config.toml
d_mlp = 832
norm = "rmsnorm"
norm_place = "pre"
positions = "rope"
rope_fraction = 1.0
attn_scale = 0.125
parallel_block = false
extras = ["capped logits"]
lr_head = 0.00535
decay_fraction = 1.0
train_tokens = 648800000
Each number is 50 + 15 x the weight over its row's rms, rounded and kept within 0 to 99. Layers, rows and columns count from 0. The size before them is the row's rms in percent of the matrix's.

# layer 5 attention query, 320x320, rms 0.0313, rows 0-172, columns 0-39
099:33 64 57 40 43 60 49 31 59 42 51 29 62 78 86 73 51 79 83 46 60 66 39 44 44 28 67 26 42 32 65 62 31 42 48 62 64 43 49 37
088:31 53 70 40 82 59 60 36 52 65 46 59 41 71 61 59 55 60 65 67 93 73 39 63 44 41 79 65 49 61 42 40 59 41 60 55 76 39 46 39
072:36 61 62 61 64 75 25 30 50 44 46 70 49 41 54 46 47 51 44 43 95 65 51 52 33 48 78 43 49 37 24 66 18 60 24 77 78 14 29 17
094:44 63 62 18 58 46 22 50 45 48 27 45 52 42 62 44 75 59 40 67 39 22 41 68 66 46 24 60 36 74 38 07 89 10 59 33 49 42 44 74
097:59 43 59 72 46 43 39 69 66 44 29 44 68 55 64 41 97 10 37 47 29 34 45 52 17 59 82 40 46 57 73 48 59 67 55 25 46 37 54 58
087:40 32 64 38 81 52 31 50 44 60 50 50 18 71 28 45 72 57 52 47 51 40 32 71 48 58 56 56 46 58 50 34 50 24 62 47 66 35 55 34
121:69 47 51 45 42 62 32 27 51 28 32 64 64 45 59 59 43 51 21 61 51 40 25 34 51 57 83 41 32 74 53 64 66 44 43 42 52 68 61 71
075:61 49 42 26 40 44 33 43 41 50 77 35 52 35 00 36 30 59 29 50 52 47 55 52 59 55 39 53 63 63 70 50 45 58 28 29 22 60 40 38
095:41 35 33 42 57 23 53 61 35 30 48 62 66 47 33 55 24 28 56 48 40 54 59 38 55 72 47 55 53 39 28 55 54 71 38 59 55 32 73 67
098:70 51 42 60 46 76 80 58 44 48 41 74 64 40 46 63 67 53 54 40 57 60 45 27 46 43 33 44 60 39 42 64 75 69 54 59 44 50 49 26
100:67 27 54 63 78 56 40 41 39 52 50 83 40 54 49 48 42 42 74 26 73 70 54 59 43 57 30 40 29 54 37 49 38 72 21 66 46 49 44 22
084:32 22 70 56 57 58 44 64 32 66 48 09 53 34 52 70 55 40 38 54 48 76 67 54 42 49 58 51 30 45 47 29 39 38 45 42 78 33 75 60
094:67 45 48 65 67 67 46 59 72 47 67 45 52 59 53 47 59 36 41 25 23 41 51 36 42 46 69 54 56 61 56 59 42 59 39 51 42 30 57 64
095:49 34 49 42 20 35 53 52 41 61 52 48 28 43 65 53 26 67 44 55 53 60 35 42 45 52 29 36 80 45 43 69 26 49 42 34 47 63 16 23
102:32 57 74 44 46 44 58 66 37 78 57 47 62 26 65 78 69 52 68 51 15 31 50 66 53 20 34 57 47 39 40 54 56 31 35 66 51 47 52 32
095:53 69 75 40 35 68 48 64 40 41 40 52 45 83 83 45 31 54 35 26 41 30 44 26 43 56 72 41 65 62 72 49 49 26 55 49 32 46 68 35
079:61 65 66 31 45 32 55 51 46 63 41 72 45 22 68 64 65 47 57 74 49 27 38 70 76 43 50 52 54 56 33 68 63 65 61 27 00 39 47 29
099:42 51 49 24 32 15 57 73 44 57 71 43 51 35 38 84 36 56 40 40 58 29 59 41 44 42 85 33 40 40 47 79 40 77 58 53 48 66 73 48
104:67 62 56 47 53 38 56 32 30 72 46 47 58 38 47 35 79 33 65 45 62 24 45 51 27 34 45 49 69 56 44 32 52 52 55 46 50 45 57 44
093:36 56 56 58 50 40 37 29 51 72 50 60 81 72 52 54 68 29 42 36 59 53 36 60 59 38 48 35 40 41 75 66 48 41 38 54 51 60 57 63
104:43 60 61 43 35 72 43 35 41 75 60 61 82 32 47 46 33 55 22 54 91 42 64 51 27 52 59 49 15 30 43 45 70 74 53 50 33 64 44 49
100:27 50 43 46 67 86 51 67 68 54 71 58 42 76 66 57 60 65 81 46 53 42 54 49 24 42 40 48 59 73 20 43 20 61 53 44 58 58 36 60
077:74 92 44 55 30 25 27 56 59 41 50 42 41 41 36 36 56 53 52 50 39 45 61 41 79 22 31 31 67 46 53 44 70 52 52 57 57 45 86 54
104:58 58 45 60 55 44 43 64 38 73 45 32 51 52 30 39 59 47 39 41 45 51 53 53 37 57 71 71 87 29 36 73 39 31 33 48 61 35 50 61
101:64 47 65 72 40 44 32 35 51 36 37 35 44 53 55 70 58 27 73 43 60 23 66 48 38 54 46 67 19 55 59 35 40 28 36 57 78 71 72 43
093:27 65 46 39 34 60 64 51 48 75 24 46 74 64 41 38 56 53 57 53 46 67 32 54 27 54 77 37 43 38 60 59 30 31 60 44 50 57 47 51
102:47 69 67 44 62 48 54 72 57 32 32 54 54 76 70 62 40 56 43 59 58 68 52 57 56 54 59 55 31 57 47 47 31 43 40 34 30 45 52 39
085:59 38 36 57 53 34 59 51 62 48 94 57 53 39 40 29 55 92 45 55 47 45 48 25 46 90 58 40 56 71 78 53 47 38 51 30 31 71 49 50
096:58 59 45 26 57 60 38 68 11 41 39 39 56 58 33 50 56 41 32 43 50 59 62 70 68 33 49 64 72 54 32 48 44 56 40 38 35 47 63 21
101:48 58 37 71 45 63 36 68 77 44 39 62 37 42 36 67 55 44 45 62 51 41 61 51 48 47 45 30 45 61 46 72 13 45 62 60 09 66 56 48
100:38 28 51 57 52 44 28 73 59 49 29 58 54 45 43 54 59 47 47 85 56 65 54 45 69 32 44 39 48 46 43 39 72 28 56 34 00 63 40 38
107:40 36 75 46 40 65 68 53 35 30 72 35 19 42 54 55 46 49 45 61 55 84 44 51 54 43 53 72 42 51 75 41 69 55 41 86 48 53 41 55
092:58 48 36 54 71 33 49 45 39 36 32 36 71 51 50 41 52 11 56 40 62 57 54 58 54 49 47 38 29 55 72 51 55 65 67 44 62 38 45 51
098:41 57 30 56 39 35 80 60 36 32 41 56 35 56 63 57 58 35 59 38 48 28 41 57 34 53 60 54 63 38 36 48 89 49 27 74 65 26 45 79
105:16 44 48 24 61 41 58 42 52 56 66 12 46 67 45 59 67 66 53 62 67 51 43 69 55 51 57 30 25 66 30 70 45 37 61 33 61 75 68 59
078:64 46 29 45 25 37 55 71 13 64 59 32 56 23 36 40 58 42 36 33 15 33 37 16 69 53 29 36 37 57 56 67 31 25 62 59 21 81 60 74
099:44 69 35 29 26 37 24 11 35 33 34 64 45 25 39 42 36 08 44 46 59 62 58 42 57 47 42 43 70 56 47 63 38 60 46 46 64 45 47 56
101:58 23 73 49 80 42 57 19 42 58 48 61 43 72 49 52 31 73 26 18 44 71 56 38 63 54 34 53 68 46 57 49 51 36 64 60 42 56 45 58
095:77 55 75 52 41 70 24 71 85 51 50 22 22 41 56 50 37 65 32 31 71 26 37 57 17 60 50 45 83 55 67 46 57 52 55 49 65 55 33 30
098:36 28 33 44 47 51 48 77 63 47 75 71 19 78 55 32 78 41 41 52 89 41 65 45 51 81 43 42 38 28 64 49 52 31 68 70 42 67 54 38
097:53 46 63 14 36 79 48 61 78 53 41 47 45 58 23 43 47 31 71 54 64 35 69 48 77 59 32 39 46 41 36 55 86 27 43 17 48 39 65 51
106:58 60 27 53 48 48 19 45 59 71 43 41 47 75 43 28 83 40 43 32 53 51 31 39 61 48 41 51 76 30 45 56 61 57 33 37 54 20 36 24
106:51 31 44 31 49 55 53 49 34 59 52 32 34 46 47 21 40 63 43 43 43 63 59 56 24 55 62 80 51 42 44 53 45 60 55 63 51 70 66 52
106:44 76 55 37 41 48 33 39 46 51 56 59 84 36 73 38 86 44 53 63 51 58 47 56 62 43 70 27 28 68 52 49 44 43 38 54 55 51 50 34
105:37 27 56 60 36 49 46 47 42 47 48 11 60 79 50 38 40 58 53 51 52 71 44 60 61 37 42 22 44 23 61 60 72 17 43 43 64 51 33 45
099:88 49 28 52 62 33 19 57 44 34 48 42 41 28 42 55 34 31 52 02 59 48 53 29 42 37 54 61 40 62 57 46 35 61 58 69 42 48 64 42
101:48 46 55 61 62 58 50 56 58 36 76 58 55 59 58 77 38 46 61 52 52 47 28 57 24 65 51 38 55 43 35 64 42 46 61 47 79 50 42 10
107:75 57 37 52 49 49 38 96 41 49 37 53 43 52 59 66 42 52 56 44 30 44 21 60 57 58 26 50 58 69 42 40 31 44 47 79 71 37 47 40
101:40 62 67 30 51 55 41 55 58 35 52 68 56 73 78 49 38 35 72 35 36 50 30 60 56 40 76 56 34 73 72 57 51 34 53 72 51 53 42 70
105:43 77 55 43 50 59 49 58 68 75 58 52 56 21 79 65 64 63 56 64 62 32 49 55 68 44 67 77 38 78 63 67 57 62 32 49 72 58 54 32
102:73 66 64 29 44 31 56 58 54 29 42 44 65 50 36 91 37 37 15 32 50 56 74 45 42 65 67 66 68 33 62 41 72 37 24 73 51 58 59 43
099:71 85 49 68 33 43 49 24 42 44 94 33 24 50 77 56 44 21 54 50 55 44 53 56 36 53 48 57 71 59 37 44 64 54 67 51 50 29 74 38
103:52 74 29 30 62 41 38 43 71 65 46 45 43 36 65 48 38 58 47 38 26 38 54 38 59 68 33 64 63 56 59 38 61 48 54 55 33 53 64 36
101:41 47 40 41 35 70 62 49 40 39 45 35 49 47 32 43 68 47 42 37 60 62 30 39 60 51 57 67 61 36 31 34 48 55 67 93 65 31 58 49
105:46 30 75 40 51 30 44 33 52 21 21 41 58 50 35 40 32 48 50 61 37 40 45 44 63 29 43 68 51 40 40 56 73 37 68 24 51 28 43 54
106:67 44 51 46 58 58 27 51 41 48 49 48 69 44 37 64 31 83 64 39 45 35 24 47 29 42 31 55 54 34 77 58 38 17 55 60 66 29 78 50
106:45 64 52 49 37 52 53 52 32 73 43 52 39 64 27 29 38 42 53 60 68 56 27 67 47 65 42 70 67 54 34 41 33 46 37 43 41 68 39 37
100:82 56 64 24 48 62 57 65 42 57 50 55 63 47 53 42 57 36 56 01 45 70 65 61 59 49 44 62 54 53 71 55 68 39 51 69 27 64 76 54
104:76 73 76 71 40 49 34 41 20 42 37 35 48 63 46 48 52 78 65 67 24 54 59 53 51 49 33 33 20 35 49 49 76 49 48 33 46 51 43 50
099:53 30 66 48 63 56 53 31 57 61 75 35 40 58 59 34 73 35 41 52 52 53 59 41 74 57 51 35 38 48 70 28 31 01 72 53 50 55 61 59
104:63 62 74 28 57 56 56 39 51 62 46 63 43 57 43 59 48 27 82 56 51 34 22 53 47 42 42 47 37 65 61 27 59 46 29 91 47 72 49 51
104:53 35 16 28 46 74 86 40 47 22 68 56 33 37 54 63 36 32 56 50 38 41 75 29 51 58 62 51 64 56 77 60 57 43 46 40 72 78 62 51
117:48 68 35 61 47 47 36 47 31 57 46 58 37 54 71 41 39 46 52 51 49 71 43 43 76 49 42 52 63 32 71 37 60 65 99 55 46 55 35 35
103:31 57 39 66 54 78 66 41 63 67 40 25 49 40 55 70 50 43 37 64 68 61 64 51 41 59 68 38 52 53 61 48 45 43 51 38 60 60 76 52
095:34 65 55 24 42 29 37 67 65 43 54 39 66 61 39 50 47 55 21 63 70 62 65 50 48 79 47 39 45 63 36 47 37 53 55 44 65 55 58 74
100:75 51 30 43 45 48 76 37 49 51 54 25 41 34 30 55 41 56 41 54 18 75 73 55 34 65 42 68 61 35 75 19 65 58 44 30 64 68 43 46
096:74 43 46 43 49 30 56 53 43 53 52 30 23 47 12 28 41 52 21 58 57 35 53 54 34 42 56 42 32 65 59 46 68 33 50 54 79 64 47 33
091:72 25 40 35 36 41 67 31 48 59 56 64 28 23 42 50 64 51 63 77 48 27 55 54 54 35 51 46 56 52 55 63 59 33 39 59 36 48 62 56
091:17 20 63 36 62 48 71 53 66 33 38 27 67 50 28 55 56 65 53 72 71 55 68 44 56 72 41 29 60 65 76 19 44 58 35 40 70 60 51 28
094:63 76 46 56 45 45 32 49 44 74 35 50 60 36 28 57 38 38 61 75 30 33 39 56 35 80 42 70 67 45 66 64 69 69 43 56 49 44 70 48
102:52 40 51 64 75 56 69 63 51 37 44 45 54 50 38 59 34 72 71 53 47 55 53 58 41 65 61 45 62 36 55 52 62 44 42 68 63 73 57 47
088:46 37 62 60 41 40 63 75 49 37 66 30 57 62 55 35 60 50 47 51 34 16 58 43 60 50 26 67 54 42 67 38 46 40 60 56 53 65 59 32
078:67 76 31 59 37 44 62 52 43 47 80 34 50 30 47 25 38 65 46 63 57 55 45 68 92 29 47 28 51 53 41 73 58 38 51 58 37 58 53 53
098:55 82 62 57 70 55 37 14 49 41 40 47 52 41 26 81 55 41 34 62 59 47 66 40 29 41 39 30 44 79 39 63 58 91 44 57 57 66 64 68
088:56 28 55 39 50 56 37 54 40 32 46 37 50 35 38 50 61 51 42 72 70 26 64 37 48 45 52 20 77 75 81 58 68 48 51 79 56 40 75 44
095:37 52 36 39 68 42 53 39 49 43 61 72 46 56 55 43 50 48 32 61 34 61 22 33 56 28 65 86 53 44 51 56 52 46 44 35 38 36 49 62
082:38 30 60 38 44 72 38 26 39 46 31 44 63 30 31 69 45 56 44 76 40 70 43 34 67 47 38 79 53 40 61 45 56 52 23 39 31 66 54 41
099:45 65 65 61 47 45 66 57 71 57 38 71 48 71 56 16 52 53 58 49 53 36 30 79 29 60 91 65 54 39 18 73 41 65 59 60 48 27 15 42
096:42 77 43 47 61 80 43 34 46 64 49 46 37 64 45 50 51 29 67 62 63 21 33 47 51 28 46 71 83 42 54 67 45 75 75 67 55 63 44 59
094:44 26 54 55 42 47 82 58 34 43 62 58 48 40 53 71 63 51 31 74 83 71 37 59 29 54 38 46 42 32 45 71 46 48 61 39 60 44 42 33
099:52 33 47 46 49 54 63 32 71 23 35 55 61 48 57 57 48 61 40 50 17 51 49 62 13 33 40 56 69 48 46 38 34 51 27 50 73 51 45 62
096:43 46 54 57 38 56 49 51 34 65 43 34 39 48 36 39 51 61 35 48 19 52 58 53 48 69 51 32 55 17 75 30 41 79 37 57 47 63 62 63
094:53 18 91 77 54 47 50 56 45 41 59 42 62 42 37 36 32 47 81 58 22 45 50 57 37 53 14 70 41 69 45 53 50 73 79 75 39 34 65 47
102:58 56 54 68 20 47 41 63 45 69 60 71 44 58 61 34 45 28 41 21 52 82 56 57 60 75 76 77 59 65 72 68 73 56 89 34 50 57 55 45
098:39 51 42 64 51 66 62 77 55 13 52 47 41 36 41 52 44 31 69 41 40 87 46 25 54 34 50 41 61 31 51 64 49 40 30 46 47 57 37 69
102:58 54 44 31 64 24 45 63 45 60 58 58 58 49 44 50 61 40 69 61 39 43 46 64 74 61 40 74 47 62 52 44 29 50 30 57 77 58 30 30
093:60 72 54 49 46 68 62 50 53 71 49 56 52 66 45 51 42 58 62 38 68 31 27 32 64 51 24 64 39 44 52 33 27 40 66 23 56 44 60 36
103:46 41 26 65 45 57 48 66 48 62 54 39 36 44 50 44 74 26 37 55 53 11 49 72 39 33 48 54 73 50 42 55 35 46 31 51 90 68 56 33
099:51 56 46 21 41 44 66 54 62 64 51 50 59 31 47 81 68 46 42 44 32 45 68 56 69 88 62 41 38 77 56 55 48 57 61 09 74 49 60 68
089:61 17 40 31 61 48 43 51 47 69 42 26 45 50 55 55 70 60 57 57 39 47 30 66 16 77 77 65 33 42 74 51 71 38 55 75 58 67 36 58
095:57 44 60 77 79 67 48 46 51 48 35 39 53 23 60 49 60 42 55 43 49 58 30 34 77 44 55 41 31 36 49 37 19 55 27 61 75 49 24 47
102:46 49 49 52 44 31 51 36 44 68 43 08 58 43 73 43 60 38 40 55 71 46 52 64 39 64 63 38 46 56 53 55 52 62 81 45 41 48 43 42
105:41 25 39 59 57 53 37 97 60 38 32 86 50 55 46 47 68 69 77 65 66 39 32 39 66 36 66 37 43 54 40 47 19 59 43 53 34 74 44 41
100:39 55 51 35 51 53 39 57 54 50 55 58 31 33 79 52 65 34 49 27 47 44 62 33 23 64 78 44 52 52 68 30 67 36 31 47 64 73 36 42
085:39 56 54 42 66 83 67 50 46 56 21 66 27 45 41 56 30 54 37 23 65 34 50 51 15 46 15 45 67 49 29 52 51 56 56 40 40 36 58 32
073:20 62 55 46 53 38 78 42 73 50 47 77 40 40 65 68 41 51 55 48 47 31 51 55 24 70 69 62 18 38 35 45 47 52 43 55 62 61 21 37
103:44 57 55 64 50 38 46 90 62 45 69 47 40 53 56 52 66 47 32 33 45 73 55 55 41 63 43 52 57 44 46 51 27 44 51 58 43 49 61 58
100:57 65 56 37 60 38 49 66 46 61 43 34 57 63 76 39 46 67 68 49 61 82 47 55 05 37 38 33 66 48 55 73 55 35 56 30 54 50 58 55
106:52 83 53 54 55 51 47 42 39 56 47 73 47 65 61 49 51 68 71 39 50 45 56 28 52 62 63 43 74 52 59 43 46 33 47 61 61 24 74 70
103:13 48 54 50 45 71 26 40 33 63 48 50 51 81 68 37 14 41 51 34 51 36 87 68 38 71 60 47 46 39 56 48 50 42 47 50 41 29 28 47
098:45 25 61 36 21 51 65 57 57 51 43 58 31 52 46 39 32 54 43 52 55 39 65 59 56 53 84 45 45 69 52 45 72 75 43 44 75 30 78 18
102:86 58 51 51 34 49 34 66 48 71 59 36 49 79 16 51 16 06 39 49 51 55 58 46 40 39 61 39 15 25 60 71 50 52 65 65 25 49 10 33
105:24 70 35 45 86 13 34 73 47 41 39 87 51 09 60 45 38 62 44 58 68 53 63 38 56 55 41 71 33 49 69 64 50 92 41 59 64 52 62 65
101:14 66 59 49 61 46 39 57 59 59 58 67 32 48 57 39 53 57 36 61 75 71 56 49 39 51 33 35 36 34 49 55 63 60 48 46 71 75 59 78
104:39 47 55 44 53 47 22 55 63 80 38 48 52 44 46 36 24 69 58 55 47 61 53 57 37 74 49 67 56 38 34 49 55 59 41 50 30 50 75 42
101:53 40 70 42 11 74 50 72 51 48 48 39 49 49 49 54 64 81 34 41 46 59 51 61 60 59 39 57 28 46 47 49 39 56 52 47 94 56 75 52
101:74 75 53 49 42 46 61 47 32 61 65 42 67 40 40 60 43 67 55 38 42 54 41 47 27 79 46 84 35 79 56 30 14 42 40 33 56 52 64 45
100:56 54 43 78 68 58 54 68 67 63 55 63 56 38 45 17 60 48 53 29 35 27 30 35 44 55 54 57 41 17 60 47 50 71 57 51 37 21 47 51
104:50 42 75 61 79 36 37 48 62 61 77 25 45 52 33 59 75 54 51 48 52 73 38 37 29 33 30 36 42 56 43 37 79 38 64 45 66 39 51 66
096:58 71 60 55 28 82 55 29 29 67 76 62 54 45 40 51 22 44 36 36 39 46 55 52 55 63 47 67 60 53 48 58 43 63 59 58 54 26 44 41
097:56 65 41 35 49 76 84 51 49 39 73 53 50 42 38 32 63 59 28 48 48 81 64 56 76 18 62 47 69 64 64 58 46 23 39 60 64 44 67 57
100:29 54 57 38 67 61 41 50 36 41 58 46 52 72 43 61 34 26 43 53 59 28 59 71 31 46 55 63 37 66 55 52 58 40 33 55 71 40 64 49
098:48 40 42 63 57 38 64 66 45 26 33 46 40 58 44 41 63 54 59 47 47 54 77 47 32 38 67 51 78 50 52 61 40 42 46 28 39 38 64 24
096:55 74 53 75 40 33 36 60 66 68 45 60 63 35 38 23 51 69 48 58 44 43 49 36 56 47 49 54 38 59 55 46 56 48 15 64 61 32 52 56
103:55 56 37 38 56 54 36 65 48 54 32 48 45 50 75 37 62 60 78 58 58 49 68 41 68 60 57 26 42 59 78 59 71 43 47 85 48 34 31 35
108:57 44 65 51 88 72 59 68 78 88 27 43 64 54 49 25 50 53 45 59 59 50 62 63 26 54 54 48 86 51 50 57 59 39 67 49 84 42 42 42
102:55 60 89 16 32 53 54 41 62 51 65 59 19 46 58 60 51 61 45 46 55 45 56 71 39 44 40 48 60 36 64 67 47 38 07 46 53 85 54 60
103:31 17 63 58 64 33 57 41 60 45 77 45 64 49 48 53 59 56 40 45 60 64 75 45 70 51 41 20 99 61 38 56 37 31 41 34 55 00 31 49
103:34 48 36 62 63 40 56 47 53 81 45 44 47 50 57 62 65 28 63 33 56 74 53 73 76 23 55 61 59 59 46 11 32 40 48 72 25 48 51 27
101:57 50 43 41 60 56 41 41 51 54 54 72 41 52 74 38 38 34 53 31 57 35 33 62 66 48 48 56 77 47 44 41 59 57 55 62 43 68 74 50
105:40 78 34 73 37 40 56 48 38 65 47 40 59 54 63 50 51 23 41 38 34 45 62 75 40 65 36 27 52 47 51 61 46 58 44 32 80 51 66 64
100:48 38 52 60 40 55 45 63 80 19 78 61 41 48 39 48 31 44 37 87 34 51 41 58 36 39 10 42 54 43 17 45 41 65 55 44 60 63 50 64
102:38 17 32 65 56 49 62 46 54 45 64 49 44 58 43 50 54 69 58 15 46 54 52 56 63 51 42 33 47 53 56 74 40 44 34 67 62 52 59 48
105:55 54 39 39 70 44 45 47 49 63 56 72 37 42 56 66 77 33 64 22 64 31 59 43 33 71 40 44 56 59 37 69 77 30 56 40 53 21 39 30
105:67 63 38 84 66 66 51 33 52 49 55 38 49 61 56 32 52 62 41 35 55 51 56 84 76 70 62 83 43 42 37 49 69 19 51 49 73 48 50 52
103:51 76 52 58 52 56 70 25 21 49 45 34 36 79 30 62 65 26 46 56 39 14 41 45 55 58 66 34 88 69 30 37 40 45 30 72 38 68 68 39
100:51 73 63 27 33 38 59 50 29 47 48 70 80 36 53 84 60 59 54 50 26 46 43 50 41 66 39 57 55 39 30 38 51 54 48 70 33 29 69 47
099:73 65 38 46 51 70 61 55 45 41 61 14 30 55 28 40 50 30 57 58 39 36 64 47 62 46 51 33 55 15 51 45 48 55 76 42 25 20 30 59
089:32 51 69 43 84 51 56 54 44 72 57 51 33 53 31 61 39 58 50 52 52 75 55 64 63 50 58 77 39 50 45 37 28 82 67 64 59 30 46 32
123:93 34 32 61 57 61 39 48 65 52 49 32 54 19 36 67 31 52 48 37 43 47 38 51 72 68 50 53 50 73 80 53 55 48 82 38 63 72 65 55
067:67 51 26 73 21 40 28 42 42 34 55 37 53 42 56 64 53 30 48 77 50 54 48 46 34 11 58 51 52 37 64 44 82 42 62 42 32 54 57 57
105:32 59 39 88 41 57 61 41 46 62 78 37 54 54 59 48 56 52 62 78 49 47 45 52 30 50 60 22 62 42 31 67 51 44 25 31 71 34 46 49
099:53 35 62 38 50 43 44 59 48 49 37 55 62 65 55 58 55 65 56 62 63 57 32 62 69 49 59 42 20 45 67 43 47 37 40 79 35 52 44 21
112:46 45 53 46 70 59 41 37 35 24 81 71 33 46 52 33 58 40 62 05 61 35 31 72 41 23 41 63 60 52 31 44 59 45 61 44 20 28 27 42
099:60 63 54 47 34 66 53 42 76 69 73 79 52 50 70 57 40 52 59 47 44 46 48 46 37 65 28 77 59 48 39 24 58 09 47 74 58 64 44 61
076:56 63 30 61 65 48 54 28 36 51 75 47 49 31 38 58 62 45 59 50 29 23 67 41 80 63 36 42 51 50 52 82 36 41 43 46 50 62 48 67
096:80 56 74 49 34 22 48 51 66 55 69 26 34 48 52 42 62 67 32 66 74 60 55 42 50 39 37 48 66 65 37 47 34 36 63 50 47 50 58 52
093:52 46 71 56 64 62 48 38 50 44 44 58 15 37 18 46 28 66 34 32 06 48 70 53 77 64 41 42 47 61 64 58 43 39 65 61 40 47 40 54
094:34 44 54 22 60 42 40 59 51 53 48 57 46 31 65 37 64 38 46 42 64 52 38 73 30 57 79 40 70 59 60 50 74 82 57 51 54 31 39 40
097:54 70 50 28 61 23 43 40 67 57 73 56 69 49 54 37 36 62 44 74 35 67 24 65 47 20 55 44 26 39 34 48 55 27 36 44 64 40 69 56
098:46 56 38 63 65 35 24 36 60 45 38 23 58 84 53 32 49 33 66 63 67 56 83 69 33 65 82 39 32 43 47 50 30 40 57 52 59 61 70 61
105:62 80 50 47 46 55 34 40 51 45 36 36 54 48 44 51 29 52 32 59 51 73 63 33 25 52 63 72 60 61 37 68 54 46 57 57 50 56 47 49
103:52 54 46 47 22 73 24 40 59 51 36 43 44 65 38 43 42 28 60 73 83 52 40 25 57 49 37 74 66 37 34 35 38 46 75 39 26 40 40 57
102:61 37 57 39 35 55 66 49 77 47 48 65 40 55 73 55 47 29 43 38 51 41 25 36 70 74 33 31 62 32 38 41 53 61 85 62 20 47 67 30
086:62 31 41 48 32 33 68 62 55 29 32 43 41 34 39 57 58 37 50 58 48 63 49 57 37 61 63 46 32 33 46 41 35 37 36 73 52 43 41 53
102:54 49 46 45 49 39 72 60 37 49 32 32 24 16 36 61 33 53 46 50 73 39 47 57 67 31 53 75 37 44 52 47 53 25 65 63 28 42 53 39
094:66 76 56 57 72 42 60 51 69 53 41 54 29 74 43 36 65 43 36 70 63 67 59 49 41 46 37 47 48 48 36 56 52 54 42 30 63 76 32 28
097:45 31 45 65 46 32 27 59 48 55 44 45 45 67 50 23 70 36 32 39 69 47 62 43 49 47 70 36 30 54 33 78 20 57 52 65 59 63 61 87
101:29 46 45 43 38 67 47 36 30 45 51 49 52 30 44 38 29 63 32 87 27 48 63 80 30 79 39 63 83 67 54 39 36 35 71 39 57 69 62 30
096:37 35 57 34 61 46 44 42 67 69 29 24 75 37 50 76 55 72 43 64 48 57 52 39 37 75 77 51 26 32 60 44 57 66 14 49 23 60 75 60
092:39 42 46 67 63 31 52 44 58 58 76 14 59 20 50 34 65 57 34 33 50 38 72 51 42 51 53 64 55 34 80 42 59 41 77 93 61 32 44 58
081:44 38 65 67 25 30 42 53 42 43 51 34 63 54 53 41 52 40 49 47 53 70 21 41 71 35 46 42 87 64 64 52 29 62 53 49 41 63 64 78
165:47 72 68 53 44 51 61 41 46 67 62 70 32 57 52 48 42 51 54 45 45 51 44 51 49 25 48 58 49 42 34 25 61 43 65 54 18 46 35 45
100:59 28 68 55 69 51 69 57 65 27 35 48 60 68 35 18 40 27 55 46 44 55 52 28 44 58 46 30 73 51 53 75 34 56 66 24 58 26 50 40
121:56 59 67 30 41 52 47 54 51 38 34 46 49 31 62 85 63 34 61 71 58 55 53 41 61 75 49 48 21 60 41 61 47 56 40 53 82 70 56 61
097:51 75 36 55 38 52 41 56 53 50 53 77 43 40 72 67 52 60 29 38 41 47 26 59 59 64 48 61 30 54 43 64 37 08 44 61 65 47 38 62
098:53 45 60 37 50 65 67 50 47 55 37 11 38 52 54 49 35 54 16 62 68 42 64 39 25 42 53 65 25 49 56 56 45 27 30 24 43 61 41 62
077:21 47 64 55 53 44 37 43 52 48 50 64 54 46 57 38 54 52 39 39 65 61 43 65 69 44 36 66 66 50 18 45 18 30 60 45 61 49 31 31
100:16 73 41 66 68 48 39 40 49 51 35 44 56 69 57 27 46 65 34 74 26 55 66 72 52 24 42 23 44 63 57 32 63 53 43 78 54 36 39 40
098:17 41 24 61 54 33 48 26 39 40 54 47 37 57 36 34 59 70 60 70 44 14 80 25 48 59 68 50 59 56 31 71 34 55 55 40 72 45 66 70
117:57 31 58 56 51 54 66 61 66 38 53 69 79 44 55 34 51 40 40 56 49 51 55 32 59 55 35 67 32 58 51 63 81 58 22 14 72 68 63 42
098:13 55 79 50 56 47 63 78 65 20 05 42 55 55 67 50 61 57 49 61 40 50 64 43 49 48 43 62 71 65 34 52 49 53 28 37 58 47 55 35
102:41 49 81 76 67 35 69 66 86 59 42 49 41 43 80 30 38 39 44 49 45 80 52 45 75 34 45 85 55 44 46 58 71 70 49 35 46 57 54 46
070:62 52 33 61 22 32 10 55 30 45 35 38 71 49 34 45 60 50 50 58 35 56 52 46 88 41 56 63 73 77 75 61 55 85 42 40 13 42 62 54
102:24 51 59 58 51 30 45 44 20 49 62 54 38 36 34 75 59 38 65 41 38 54 62 43 21 41 36 50 74 40 64 41 70 55 32 48 39 59 24 38
097:35 63 30 69 34 44 53 40 54 60 51 39 60 47 30 54 39 34 53 50 53 37 36 44 68 57 46 47 47 30 37 52 38 78 50 52 26 07 46 51
098:52 54 34 45 40 55 56 43 28 42 55 54 45 51 50 63 32 16 24 63 73 55 47 43 46 53 58 55 34 65 38 47 39 77 78 39 62 79 48 71
136:61 46 51 62 41 49 54 59 48 34 38 35 51 55 54 52 50 66 38 58 26 14 65 48 33 72 53 47 49 70 55 75 49 45 51 32 53 51 63 73
102:20 59 63 52 53 15 34 71 32 43 47 74 49 19 38 57 35 32 47 27 62 62 44 37 39 51 24 54 51 59 50 61 63 28 45 55 34 38 46 70
110:41 61 44 53 39 62 74 77 55 54 27 33 54 56 63 25 65 65 63 57 36 43 73 47 39 58 61 32 55 26 32 60 56 62 44 30 64 35 41 49
101:76 44 62 66 51 68 51 58 49 34 59 46 61 61 76 59 59 48 75 62 68 09 48 64 59 41 58 23 28 43 27 31 46 33 71 53 45 29 73 34
098:20 42 57 51 34 35 58 57 34 49 42 48 25 48 53 55 45 30 65 44 28 53 51 51 59 53 59 42 49 59 35 31 42 57 37 60 51 46 41 55
103:68 47 77 61 36 57 49 66 67 48 61 66 60 45 55 37 24 79 25 51 61 54 51 68 34 70 58 28 39 67 63 62 57 45 41 74 55 38 55 20